Weights of a small GPT-style language model, trained from scratch on English Wikipedia: a variant of Muon for these matrices.
Each number is 500 + 40 x the weight over its row's rms, rounded and kept within 0 to 999. Layers, rows and columns count from 0. Numbers have three digits each. The size before them is the row's rms in percent of the matrix's.

# layer 10 MLP down (transposed), 3072x768, rms 0.106, rows 2802-2897, columns 160-191
098:624464537542500565492529502446483533429463568543512512470631456523533484521434530512433493523387
104:513405484469475517472480546506533517493505453536569546492476495482524482501532530524471471574511
103:513540541517506551479533529517529428529477438422505475458449446483462518411567515515461477503538
103:377551454488474447484438473615447472473492439514515474522560424546504490445492411506504515428535
102:479504443445513518460484546543511446470492385512519528508480468504502482454551491497515441412400
098:508511480495518532437484540497554523477531501483501544484521496437448548455534459466511492499476
098:451601521511500485561492543481551395475534584467477469491564491476482466499437527576437434529571
118:458533488503488560546449471503498493558421511502444585467489503531422485541484469476494469466504
101:429469496503532413503506498528471468562475550506553500499474537388484514481475526485548555415505
105:512524532487450495530487448494527496556547502491502497530499496507476498420454510447504489467480
093:490572500518454484491469445497461435482479487473538463495541524516486419540506541506549532441467
099:476553495492456441463566477538487503497440450570455507512438566518464502464494488463469498539513
106:507494547526525394547558509506495481565493533479549499528502546501430453498449490474506466525480
097:530469569472467483464477444491501527544522522566541524488546484461418517549499553454480426511456
101:462488483472444482530580509470554542532515486508437515497481467519442363525488511541528490490454
095:475496527501533511471459451586539481488505483455463480536474543499499516486463544496535569523494
099:516518543558477478473469435454443475534553476524500460460469431560431422501526496509493540510512
094:491514454552441513488544491550503486551440434517584505548493483471479473443482505608498524535548
099:438493511509401545522399495487504426522557461503477491450489543503594487525508465478561503475545
099:467466549515421487568527530562511534485507457504531454463523499552471499581559518513534501465502
094:491509529500490542515494508484588462516493424485460469516515459385551515516491475571461592510501
116:496540506509509525562470521470407521449473546477516465487527461471425473453569556539436563464456
105:548567472486552501513572481544437482520403448426442548431518491498453451453448545485491499446503
102:411543454451460511596474453529473479495563435520478497529442581485537517524542509595465548523468
098:510477485518453449467470552545554518515438544495463494532492448532455497484549442466491557485469
103:519511485566556488485443477519500490511485503529486464517406507493459529496510474505469457493472
098:478537551524536475485489472510505513497530499463401440474570491419516542540504505472587447480486
093:480530521457423472479508447469441485483418494546560594459474459416507451473473465480486466585487
095:483493550460530498539455444483450521468592533531546492503463546510474538482484551517462568550553
087:497576473539485548503544498481528465486514534490547480488488505496500488545506519484420557554494
099:576497494531534464428410526506467429470508493514547482552466430487516498589474472523459576507529
109:459493545516472479484521501474425391476511465472471524467544466535563498495471494497528520539520
103:483592514509520540534485518424461488536504508535478457448614424510566587482468445459605529489457
101:401592476488539510451516421554475514482478538564528500474479561474515507461526577442552477502553
089:502461454481485486539529470543494535467526503541510473609506542498436529465506496408519494566553
096:490506427496422541481551479510535479451500467509441518445436467465529533534490552539516550497511
096:514516505518600531513502467451524555553489537533572525491467443539521484534505509532536463458522
097:485474472526447423516456585546511556488453476494497518510565473518506486464534458539438400568532
096:528484447463530606508518531549538522463506528514484515393521500580555505454485416450505494476476
095:501501504543463542506535520427517472519500498467482423495494594514527515535505489474496499484448
096:522533485567401510408470516481446481521428486587535481535431469547489420466417519468482463494482
099:540546433486564467496474532435608525491506437506474463484510460469492540509446429511556500491528
096:480497516521458487506481492528486582485522513532527457514402437495459530460478525545538469476435
101:523532459419490500507429514604512542483521495503611504492508454460494559496477443512487536471506
101:442450484507510504569517542503531463488472482482449533468478456466545440484528442459517455551556
090:496557446536505608510482495482493499477461537553499480509468494467456561480475451516464445523449
101:533451534415501509457483465477502446497545459493522538473621444515540549530514455401443517491465
088:446507538544526474492476486552488457512482477557461439478503490483530532512507538478522531493500
093:547443413481460458440456584594490515491456511514512561502480456458537510509541417507503501542410
101:499518458509488511462500511508487532575441526510498476555484504492504487496524379538425525497527
101:498470466455479478537499445482521492467497518429533520466497514527524434525412482523507487436496
096:504494569485483566499445455502506470478443407518518479458452530452470520543535520506472552548529
103:511591521446501443459458516565460437463493490487507463513503524477470464423455553475497519483526
127:486434478504524463517472585455543510499506535566518484606545558487494472481499588485487559430525
102:471469501414526493545434539491468491532512534525582514506528511476468492543463446538527515571527
100:558520543495526491456473435481538520505454518537513496451495516507405447545419594495510527489502
097:540528451463571514475582498518564524514538448510527473491503461464523524480485481482501526471489
097:530473494473476520527476477411490483411492564513537519502454447505506469548492489540546476543470
093:497425521504532475462504459478549485443531443482469471509546456510491462574470525541374494480487
104:486436515469497479472498477489553528531562502487584484513429505574451543467554558448462446485467
102:462518518507523476515508443590532515547518479455518518492477482514480456544507516525476490500567
104:539490477517571502493451499541445553457473554485531470500515479458537509532531487505502536558492
098:505478455505506516488506528474569466458555514544455538493470492503474488477538422494497472464582
101:588486502486589462520575469519529515514457426571542510550544481511460444497490505451437429542498
098:486508533418595447513448520541554490517468500464515519493504442460523536564458570442507504506522
108:444510555519479546545425488521533472497504583493429494539537485509502452485513484457500479446521
097:488549503499491509498508568524462394536507524472490520465500459442444521497480512514562550531482
100:524506513566503453486449518472483465531485451521464425527505514516484549444558437491491443568488
098:501529478509484453576510503414573513436493545433502495477459594439509538528535514473486479497485
085:491468423465465488515465465518528466487519545528478498441435531529515583525503539544509568472454
118:484526520567487532459454563483451540509460473498478499516434516463469483506494479479524522484520
097:498495497548522557480532451496549513541414443475522450563602434552483501543504544549509576474547
099:527524539452537520504584517519550499529477459570468529503493440523511499475538535569490556513557
100:496460503426475452480542517546481454491470503489572511478437477508498489514472477580448424493544
094:497561499517473494552521475425497413525458515528500549517536476500542479489505546584500506525520
097:533494507482440476499413493503596550492383479464453505415497491512473600559535499476538465485625
107:456512486504515424492503461412532451540481532493527537475529429462488581529473501454484485533530
097:527556463472555454510553440481530476556439452612508497491550515458469450401481531583435500444499
096:523559530518442518505484509534480493538500522477524540476516524479425531523554501572490440541424
102:467494570488530528500458472533474535580529567551471567561456550546519494509570491544468507552514
100:556469476475507516513530580533488574490532565531514544542559451495570522450512519423546420479483
104:447479502509510465562506454418468508499479470467489471563489491513502491476479479467475489511532
097:495551451541478496458477525477524421539468454525618430423469512475491494505513528481523525544531
102:453438538533543470481501545614451477522465521520509499454557538546552504600524535509529463491474
094:502507540490544447517455479538511492507425514442537459473538489498442570448447525563497517533527
098:440479514501430481496505528501495514518499530508536551468417435483499552494530540448541438504542
103:506498479486516493442525567504551526555530512445465395443472502481524463617563512489431515386504
099:465438421461511452628516510458555486418444483471468479553586432526598492512496459513543546503459
104:500460466487567557545432491458459542555505499580499476543488520521470525563516488474540562527493
104:531518464454453481470517494508521491451460469461576525465491496498526592512510569506474446489496
099:430539506491491464501570470548499490518492544459490406429487522492479425496480593499500493645480
095:419467466506558496375509500552531506534435494580525517494433512512557486492556498459527483463494
099:487445503503546543447484501540486500525488509466488561525497483461543493507518530554514537505491
097:445431457498492554572476481509497545476509486494513496511495485505442522577532433473572498467531
089:535486484523397416519463536608488545534499508463569483531521490459486537473467482494494464473491
100:573439420480470517482483491542509514498471480521449473433553561518527498489492490486470471487496
# layer 10 MLP up, 3072x768, rms 0.197, rows 2803-2898, columns 160-191
098:526470607441420560440535519454529495521425491545551504517617463536421463511521513466423540441577
100:525454531544487455518478509477549474523554509522481510501471470487500469465514511566539516497533
106:480472442556427542504482516455578487515491419498512497493531449523470481545518496532526495470438
102:560514509490481467530503596496475492413574480537500522481527467425487471586593457557500464538535
096:462484432513486505478480547488519513517467520497416524523510476473505523529499516543505460492482
099:471535498525516453470515550469560517468522535552554450518522453493533493493486493487373534496478
120:389515525501478531580510407453473533515510481492467529450511465507476531536547458493509475494509
103:572523533459514550542559401443465541496506397544476440553469552486546446586511532451518554446450
101:421478549465494576568462468561501449543459439543530467559557434450489575446477522544498503497458
097:344453490533535508478534495436574483547535441509481415523519519501532464569544454553526535583582
101:532482458505558494503469486479567480456498507475556488478548521476505477506471503471489527563486
104:499485466456409439551494500485545512524534531496492515476520575488410455498539494509430460574544
098:441580475537508566458519569477543475485509479504472466458524525442473499496542490461527443493574
099:523532529467493532603521501477510516469580423580525440531475409523513507492506572525479486549520
093:468510471495496468457483555487494454391507469486436519513552434395474529462510531368530532505522
099:535494512462508505543430477445492418505465533477403501492506451557465467547520525519438476516479
097:515470502449528482498499519519507584453498496514452504471496537464545532576471488504430543492469
100:523490474479529568566421481574481545540485476544536469543498477541383572551450455492530483507526
102:532464506424513523509511467441511491493508482520474454524451506540449470556529466512556459530551
096:472496449408489514471566525545456487528470513529442522539551524486427513534476458482479527563430
114:512514519496516494517453483496405471492513512517401566528588469419435444586500576571423444410483
104:483464464497498555428489482521456493515532548502471531483503454501515492438508488579499466540437
105:541485503495483468476520511457552505452565508521541542515434519522416491496547481496460478412461
099:490517409521548474442507457524555515467489500533486509507475477564497489537560514468481543448527
101:525533454456501434396415499533496440477509487552560511460448514520457510535501523479541454507565
100:451556582420453517511585417545528487445553466541482541474522508495468527446478536522439597520498
097:442488574503529554444448532552548534486512506418474477424525463525526572454411525589459497434477
098:531494524431561502499500474552540501466497515463467444507487509512535503493516419495532523524559
094:467529532496521516515479500531478480537474532496427500534511485534512545496567489482491448520468
097:423526445525598557490424528549496485534524489561440559514474505463490505530462496523588502449496
112:412459542481544566459499447541497499509470460490429542487514568497528511411543498547581511509540
100:579500420522481468523534469453550461471488481505571543549520490518502538534522528503544555507514
094:530459512479508520492493493469504508520539467543537524510475540517471493509541425463553545502511
090:577521524561503584417472481437573452516432560496474529434514521504521485592551559471504466417469
097:575467467503462425546488540431496453413532455518518428456499508540526507500471481474529537475441
095:461534495501489560503554530508543547480526482495541487499581478510467492502534410576584533481450
096:466509500503431531498464448443478551530557585492488547473530520554468482471508543498514496547527
094:490495542509436481466478523486571534502523558517488432507533528446499424485478565523561513505477
097:505485420500539499550534440493506477431521443513434513459493488464504431518543526535499490565503
107:485521510464524531546610528435548552494448541462527523520459468422461461474480512544564557531566
100:500543512464539538515529514392535503522515569554471517543496473533498498533500475501483576583525
102:494598547507468487446590528503514473508451498513594559546472499564488515518467439498522505475500
096:513533460511502498460463485555511536593479532566480542523498511465527493483496488530531485524533
103:549532441543529586500439518522424552538474513570503510545536485467451522493483513528557423522484
087:434432509479492425487468411474472423528527527494530487514485549542576425568496556503510507466464
106:532546520452614456477561560463464519512499485564457535422559546533546474528506498527370549492542
097:483505434501514456474495461452561484461409518499520498498556529508491462489531489481493574412521
097:450551445453540541592523447455505437494552470496532486495521486478541501537521520553503497521561
103:547470467494530588514489517413547540492483462552477481522551466475523505558511490518499461542501
097:474509492468499483557488456522468498489502509401522485465540529588466565496492460508521607520518
100:512505504453522505385496567508455466487490492485445529456552506508514529516471610441490534413547
101:504496494523527476491571510437528498531466558492495485475533618467456495493526436479413485445516
117:526535536506469520518528484542510491465391468561547460525481614492563516452504572487512494479505
104:475410571532487509492562478521457477462492493490466524582510517583508557482488487512479586401527
099:470460592461478561506465402558544527493493531487545466530532477554590519533554592530461480504473
101:475500499576479498452537550443511504467531502572547533514485503503453505531496543474473495511456
098:520471489506466422458497544487515463493505474500539586462406487497469523509482471469486501467530
092:468555488422441542576528488455455495571591487503526492492458514478411463443466443490503539514495
102:543538529522500481470578510488507455562436540486456543518487442542459541473459515512497443482546
099:516490468493475516471502594551583496509498525436472506536562455527544479486553460460502469541578
100:519456543518494540467492555530501544511495471429519563481476471567487587499466489428440526476480
098:499522497512529479522532564475521513507497490486541535425559489394503548521497485444559559454465
098:485509506456553566483553508517496395468509544505517412566647455501527558532534566483514510486523
100:531449544545465557597545489517491508456512519544503439435466544549430386476475424488463501467486
105:495589476440473554482482498488434440553564553533489413448548475484467436538497496486493491504548
096:544511459588463504426539566494472573459493486483503471434484469542522442500524526482468500472492
101:507552539442555506537552543435493471463526517523483521521463541535504511499455540508551459534463
096:519545482523548480545525492496523524506560502446470526488531428515516513563523460491518462440528
088:480485488494491478593559482544506433526428462462570480536473479455473524502491461471502507556474
115:392484465458512482529516507493500425508459477497518493505495486499550509480536478473493558515566
096:564542522541529464493533481437500497537460519546563438436489511471568460483552523482497535455500
102:524593452500505517521531494488484511507540548526548521548475493480531524519560430464513527464453
101:523565434533548585406457457453528463529526416430487514597535523513529532496498474581539518523476
096:507476546503513503511552520501508527457476495551499522505467488601490548545466455512438498559513
101:515472485522452533443553456519416623489483542590500528605534536542543546479513468380441551482487
102:500533486547566540510478483465455514468531508528496517529526446468427545433501470484532592496493
096:554505480521491525489514448454505515481498506507535443448441534486459489578483477523461470531513
099:571507486473503522481433549511538579557525563529488548427554510588497454482512462538590503463466
100:470558544452519551514429524483512450447509469526502505586497571579417524500531497490500495577438
104:517586568509466443488507421493450558436538569493446513494493522489508500502505494493478507531548
101:410537540498496559406553517598557528520533513532444510604525497509511519510562453461466481443538
095:556498468496471467414462470563491512548493466509440454483501436550502491483484483496517480543457
099:477530502585562490489495487557455523564463568561515481460470542575486488513489473495449500472550
091:521541520458516555510515423504541495491515561569478520499525495455499544505535472471484535507523
100:527515440437522517482518498501442528445511571538412447546507600474507485497512528518469454451418
098:418448475575511445464524519484490467491438515509502480482519546502521453558541494507498533517504
096:473557522419508523508538498487508575537449537531455562487475601500510457462493524414459500526431
103:458534514474509543569463479543498484484458465563464493554533503439523559517495436539490549529401
103:490527540531446488534444459536492465510453574478541453563617469515484430470484509523470507500497
098:503504467579554481509542496464485470455470551553469546451486520516531445525491450507460451443516
101:583471535425495570517487512484563468495442524463571464525619452536568527437401487504521524565511
097:543508500530516506544477455452428451569523521500498561486448514440465495491501475465501475511563
104:532505496448525460525478449442508453527535527460483514456481566560423471391532552469437532515484
101:516445509439512454544475448550479456476474541542485536473546497518427506465464469480524496487515
104:438556457505518495452511527516405505443476414452590502488499486522516570528514448558485516533493
105:494518518586542517539476518420478432496503420566549445507444462459475514465526439526520507581557